config.toml
head_dim = 128
qk_norm = false
learning_rate = 0.00651
max_grad_norm = 1.0
schedule = "wsd"
decay_fraction = 1.0
decay_shape = "cos"
max_seq_len = 512
train_tokens = 745400000
Each number is 128 + 24 x the weight over the matrix's rms, rounded and kept within 0 to 255. Layers, rows and columns count from 0. Numbers have three digits each.

# layer 4 MLP up, 1344x512, rms 0.0353, rows 8-41, columns 320-383
109118157110125114096161094101094107133067122100151115097139159089111144135146132090140126131137131155147107117150143149127092175097099145138134099152155123095160098133136131129135090121167134
146105146137126120117101142116158125109126127102137116157162122133097115120118188121200179127120125099120146150125105118104131119146099091161109160170153155150091134139133145126102157138111126
159093160141153103126179076114097114138152129165153122136103104116137109125141131142137162102108112113120175159112129118095126103157142133129120094103129109125132157083153147116148162113141127
159148099180143122139087146123114110118139090164072100166093133125104131114106132142132147123166121160151121157143146140167111148172127143106135100128096111131188158155111101163051132153110165
116125121134113164132160150103192142120172120182115101128130087132149092132103149108104106095122119111182098098107136103134154102108150147113119144109198147084141118117124178100172116156071078
132139123130105101146133111144153125129130139116103108136104133104102152110101123080145121119145138180169101154122118167150100113121152095088130148150119139054151153091127122145131101098111145
135134145148132145108120136113135173141149106128101113112136186169125140141143157108120071165099124132143127095121132156128160166111101118099133103137135129133103135098123134130095135162125116
099121148116222155135068164118115141184104077077124136067122151087150157130146116121094113133111140133136116105132124090116105105118105158129111132123091146107134135103141134144136132155128122
146107103134114137106134111143122144159119166115088147162122148144077110130068126106125126160153121130146114107099117140093128130102122119105129166115117146153177091164086161145127141121161135
133172087140155150126114127123154142084113118172132164096126142152123100123157113176091127129119099129132132092163125169132168135146115120103132106132094135131124132121130154121115110159146161
083110116132113142111078109113146111125148125116130128133103142118118135136141125155099070135100112131099126120107120142121185089113096147107135122110119146112135103148143134079128142081146142
115107116134124166117153148120090131185120152102160096134086135150112097132121183135157108176156099130107184160132084161088125145129115112141131155118134179128156185132165140157136119133119103
122135140137091083119152147141172111139176153152076131087159134140152142149107102156110122135145102142108076122155094122125111136138128134125133101082141122091122137116116130121167114125163102
182113109119137121089106085123114124149169090110138135122115157162113117118156137097089147117132101111136138173135115135163118143150167143165130148103090128117153153162136150091085132142115125
145110111095121127151162109141156123132142093169105125159142108117111121166099100151109137102130121136103084124161095153121148134106129129150137143149155152178126184191144141126153134131115128
171127163124105145149157132118123138142077155154122158137124130111154140091149080156150135137116082142149116132133123130162098121154159094140118124118084160117102141081134122128137159144142127
095116111100100159130102133180113149142134113155134103106120162165136137132105122132132164155101165163130124115217088114126143168133116135118155171160131128105111149155166132171152150106107138
143107121129107091108156091124117116131135108116149174147166174129107122138121161108119108133090140141105117167147161122114157160138149161101109129116138069113119161146138135155131136106135158
139171126119136142121109146126139123122130179102112126110127084071140114118087124124142128109108151102099125121095108130111118119145139131161148121134153142107149167133129119151132115167153124
107110118154117143107128146108119148131105116082111135114134133151088138104173167123161183159134119103104074112140113146201144088139134089119089121113073152121096158168147080098094116146120094
083138132133095129127131123127112130135096098115161137089124146161157136131112113122158137101144163103163145137127144091121119135126133119134141115149154091119111153110107154134127111111144149
137111128106107102154157114130112127099124154140127115145135119141118149131120090143149102102156156113088152117136151133133142085108118157144088126172098127156135123123144157102097122115128157
136163110084124135099102143148113131102142149147127130170117154116073093159105112157114109101149132173162112125113110150078110107082143134143090101081154114109129092117147112120130150120113131
085104107122139132134084138105134120154088135147090139142151121150091118156084111132146125121126141104124142086084123120135185149116142172153137107089112141147090091097121126147138122151169094
154124089136130137164159132133102138137099106143143109123102116103112156130096123119111139120170115102173134098133130166109114131160111111100109096151139133183089103159132123161171121110169165
169091127082148090131138151127140115140155126126150157186167146173140126132081131123155125120111114172133110112126113126111147143136150099172144135120148128139136124154122110097137160102144147
103175137133121096141102105112153125135096123136123148161150144113094132141156108102144132145148155094138125107136144127082111143140094141124147138141183130135112128156143121121101083126143160
155114137110081140163132112126087113146105118138106118114139118124118166120125127112112121119143130091157120137139116120126112139103123110116171137132111166145181152132076129114135159131126115
088117098133102143141082115122173107126101137153139136125115102115114112119155177126110145146141066117149161112135174158119139125082120102085087134155123097201104143130114104123150147116148164
123144159138168128060104137122125121151126181118105143111107156151169138153107104141109119131140119126112071131080116116152147117163160159094116061134072122135199129107099132161100158096131118
146124133129146120137157086096111131137120131092121105101097136121124118129154134103119141098090106105139141138115094128192138146156142158140117119094103126126166123124117146119126152153154146
145122140138099090127165110117118113097125129119156114140129101118081166111156105107108140115125162116088118139147135114171125141136164130151105166134115154115135116131129132171109100128107155
163115129120158163133090132110130115065157149137117125099152141176073139136170120136173129154131120145119136089152107111124127111125146119147140123137126120139141129149142172118110138160131103
094145153107141140133183166115154166127138091100110106148098127125130117131066156128138116090144102161133137143106169137130184119138141140102120125121107112149139128111151102101106118124162111
# layer 4 MLP down (transposed), 1344x512, rms 0.0353, rows 8-40, columns 320-383
160137101145164111140108167142182140180125107152140082120090111133099090113107146102123118142147109152140142107117119130079180084132163094120100121130121146144107127081112096139147150115097144
086107186169168116092088146131087150123144090137075152148154131156112148126174157133116098130101150192148103123151139116100131144093105104140103093105143136110128133120109120105116133123134105
140136123153113119135141157114143151107100122121100112121126142133149144152108120118110128144138152120147114147141112094111131119139127119077101134154092134145126131164125102151106120129108150
112132118068114112130163122101150114166156135171099150150202144127144138164129172108139139110165109153144155136130135103119135084139169123125152178133135133126131134118078175121168139128158119
128131124097134085083112094145062105096115139087170115144148147149121150111156118112158144138134151159114139168182090134136114162150091115161136092144099083143139155159087122125095130152146150
145123111155145162109088130149103092115121157156107099129147110099149136117107103112117144113164137134120132108137111178139152150142173089119104112111114148187150121146181094114120105123133119
094162102118093157181133127097135122092101131099122165125141077126138134145091114136100136102138118108093135134128118094171125099145165136169112122127118133133127095108140121118129126095117096
153128099150097131147137099152119100121151142144116100147191103108123100078125122129136139103148116149142127143147148175166116174139132130129158170153117110125093140139119136117139133119147126
150165134151148112090136125087151114118103136124123162114146128134101118140142143134126110127137124137087152129125117129114124103130121099146148091124142135129113134086115148128084113129151121
126114122117096137167158142111110142131157144102143089164150108116131148100094119155164125129119136168137122130135147081134114137111137130140105157135148168122092181080126124161136133105109100
134106162109150136145154185130115172121091088157102149122154109121152146090125186137128171115119148144136139149140110128145126132111130108108144116132133117149116131143134122160119162134163139
102156146105098113125092106101125096130143066188113154138128146096112095102144117132106135077123159107126126141153138120155131088138140164122126103092111111087098057133119105130116125110131119
138164143139116155101147156158148131120139118106142164139090148118142089176136154103155136113095119154113114100137125046107106107113122091094103149152089162162108090166160143156136155092096106
113128142150146145209105143112166117120090114091126145119106125133117143116132135118146118142133138141080110133139180126077132110119149107106157117133119073118120118091085132158149127105088133
120065110103127175136173116157141116165092122122117150136111105133148131155154125125115116081154138112117146117167142179131084087119154073135133130131178154138156099140141138127127114147191101
119120076106130181164110126127140122147153113134118124143131169113154120105135176130133110133157084144147129129143151145126147117151152135157131109150153136127179151101163121090086086149151098
142140133150118090180130113120112131100167142137166133107107128114149142141128112168086151103097153152096148113141144109092121119099151112130131095128136125152169113148126142107167162109113145
170140141112132142097090127122109159111132152116144092109066152139176141117138125147128156111115137124125114126096163155142191126111078105149106106102149167131111164110154094113136098121098135
116103098107123105115115132167133109142130117150154106152133105140145085122151141150141115122103083099143143105170148114109138128091132115115132111129146110130117135104121127129115112075131105
119162142129110125159146153115121089114154130143163116087149117128089140175185128103116090139153118118123134053141122122098149109099151131119125166160094152177098110128125085157128110080119073
118139118114124110148152122116132089138151130117133113109157145115124087134136127174105146145131145166129090110140109149111157129152119134115149115109094168131132098124146117109109207116131089
092136137143110177119119109156112147087094114099112162118076130102143133067144131110129141136124158115140115140159121129133137202127131122142134146119138165109122130142095071121144130133152102
138127109135143152151090149092094146136136105121130178163120112151155153095110136119141127123103118128076080107157159118143146124133128106082139126148152144163109148148146087139143137161150134
178143131121121150149148145106161106106127141137137145078183147049120159120120086104167101119106113131102122107112127190110123106133097116191106167147144202173144115081097146160102144089147132
132100177137141110073117116110148150111130128106124142154118160168121097132171134125147131104123139136115138162118105081154141117142141129148126168138102104100163146140143088100107159160117104
118169118113163133127111125140066174138099104136157091130152132106118104086132119101130135153153131067145124148139166153161105131120094147108108128149094104088113190066117200142172105177162159
137099099085119146128140140130097123156170142119110088159117116136136090126137122163113130104122096180125150121159177111118168102118162126125124108161124136117146152113160108149144125133128143
134107129181179114113127125156154130093167144121160129143145116120119075116123127098160152115153159166101129156100102139112120146133131147131097144097162113136101134158193133129124122133131161
172149151097094145118122119078120124113130140133131143101159082149134122155108098121136154133141155124088123140122136110164156102151146154178133105108091135096129109118141107122114122112120112
135127156133163089170168128115077162151137108121076121128157095132077129138132165131116128118100118129123099070160126069138129085142141127110144117154159163164116111160115114111092163116117135
140148096135132090066136101118176117121115146173128115136172091140123144154118098107115125152080149138105107137125156159102116127116110154121130162167175143079101109139123081088127122138157174
107157111126160165099123128164139089169098132112107129087131084142150114138115136109145138130126103133165118124103113115115120151100100103140130082081161063126092149127133151142143128081144104
126168119103108068105148138102085102163095071104138104112134115112136088116099154147109129100131140134143133165128125163123131172117117113121159125121155136136163131104133091138134095105131138
# layer 4 MLP gate, 1344x512, rms 0.0353, rows 9-41, columns 320-383
113127114135120145138129134120120149135153184114148133147115099125144108157127142136151153127130142129079152101167142137115111139102113133113112110127130117123119128173133154134153153096121084
132096147107141142159132106124123151176179160163149130131154143130175123125152121124173115135102131159134115139169147135127084133146171126140160148099127114121097121126166162148106148182171120
111105138119108142108152073162110062143152153146087120119133164113118136147163160122093131105121097130127159091133116085150149123150149136129157147152117109138135144189130109141135144141136085
110157121134137135124124077098121093108131089119125088109124132125116103138147132141099142143126175119148100073136153144101125124183164140148135098168117094090112157119121174151182129135159139
139122127106102120161086093152145161138145091123125125061121130157131171165143211158115113114110137128110116128124124138116128153123177126094153114117108113105136163123085136165122146132138100
163098116145089123102162153133119132114098111157125131112115111094092118146122190148154113144153156146113108124105135134123130101142107146119133095134151117144094162131112159138125133147129145
132093142106127172151127150134151089127109139084157147101110148104088120081101130145157150094128152152096176137170121084113090138157134093143131128155124139127154140114084113122112129125094130
141087119122110132134144099152106152144131134145126141112106114138125116155092118135128119125134119119091119139110134115123109134129154106124122141128130139105195107159104122108110147151125094
105104140114163125103168164143101141137143093136128155150130150117075133122126119145160146149150109117148136114113180151172110124115131126122135115125134158160123102166091139119114139116092104
153166126129123167145053139149114137116131140145151126142109128144077146133143122155105157129113163121177110122161137128136104103099172137100163095155137115120168076097147108155156128170118123
098121123149063133129138146144100128150073139092132165105132103082146123060172139103115112158127101124144084098118189174126166120071111139150132156144126123142112125120101140152135141104129138
163205142115138137084129118132132167138134152146185129128125101107174127148135126129136161132130156131129131119173117082091090082133109088108081161134121124103073092186110126145134153124093127
104119132137139118164157130124115130169085120081145119157122135113124129093087119186136146141108129135059193134122170116084129118125111116170093155128148161158105143147095118131134129094133103
099109116122179135110084116132184155091159146114159108111090142157132103175161085109115091128143131154120095086146128136106111184145091131099096088151103127150089109123137112140117133143105093
156148151116145070088172136148112136129124124164103088130142112144104118151109147116152133130082127105121133116141082111103109135086121133143099078119104143140117130153118129126146147102110123
146091104117167076132120136168102093093127123060128071145103131136124122134104127125074133145144113124086112105122135105094149162142157113065166091122157190114141101156079088154109155167128103
145092157093108118078149101127178112180158155121092122111124083083089087052173144096097136169139120154148117111132132104108101137116145133115130174138121120110094103141147146159108136131177106
091158104118141152147167112095117166133165145155147111133100135077154086109126155132107132117120110125139079131153120131129110140151150108128123165104129147133125105133158114112083156145121108
142095105128145120112126112133162125124117107099103166118126130125121124127104158147127162119139104146145125150128128113182151154112124133152171094103108111107132152171146129126108167157138117
175106107114131150107133141111170138110115127116111150132107138141083116112122110137133112143113150156133111140128128112130121162154117124124091095117147107110139146116156100147135095167121102
081115179136150119185145165116176142103151133113174142156117149143106133106120078138124114148113147125126130153165155125083132154166154125113117146110160120174117132169163128113124117150136136
142085102142126117118160122147157103136172131123121139061130107135079140111176115128136148182102126095107100057121136108132141100114114129125130118118079135136105127125110133161101156113153100
133137133125174145125124117140126144141116141131130128138153128138105087173113128085073130134117122128123117135119137061139142138140145113139120106093142106095102124129113115097113134155115125
086162103156122148101162153078132130162096147094108155087164116110136105114168178140111134104114104117110205113149159099136148135095099110094155095178155147134096090138117144141126131129146136
114110098116166114129143132160206079103116185143100076104157086117120123113131132154101104102127125148154149130110145095124127130130112167121132148146134121130102132175143110156086126136110129
125119155116103175142101135108164119132098094084119138118149130114159112103130145106142157124143114095135130120139121121100127185105147103160149106105127138110118134109132142141146125135147131
097096135153164111113133141155118127117108113141128146108123129111121080155133116094153124150164114118158157165096116152138111145122161140153113172108116109108160132131123122121157145117123145
164101107121160117164097163145107139133126094109142148101147145176153145184091135113140142112126158111124143160162127138108094117106107124133183122137154128101137111133106127146096127132094136
127130131172114101161140098161097120151144129117106137160119112089090147105139136093129109130109124163124126134132148098100119088130145082121145132167175162128143108128100152120143125121131128
131135148156127166083078157166088117113141110117090151115096150119090143154121143163131164079121079113093130121156134127127121153082158138051120117121131081161126119086151109145146128154135116
120140133158126127119119102144138094109145130150125088148176126139111124132116165109136151114153147156119167172133121161125112171093173125140176145129120152142124095130135100137128124122217127
132095126118122143129144128111126143100134130181141159131117135102141118093140134128141144129122132093169154118140157146151137165138146130112114134122115138109095086125153148118114172133128112
141110116083154145095121103109161072160163108153132106148140130144123146125125153115143132116159107152052100128116131143136100134126152119120084137097116130150122165194156134079131129143141134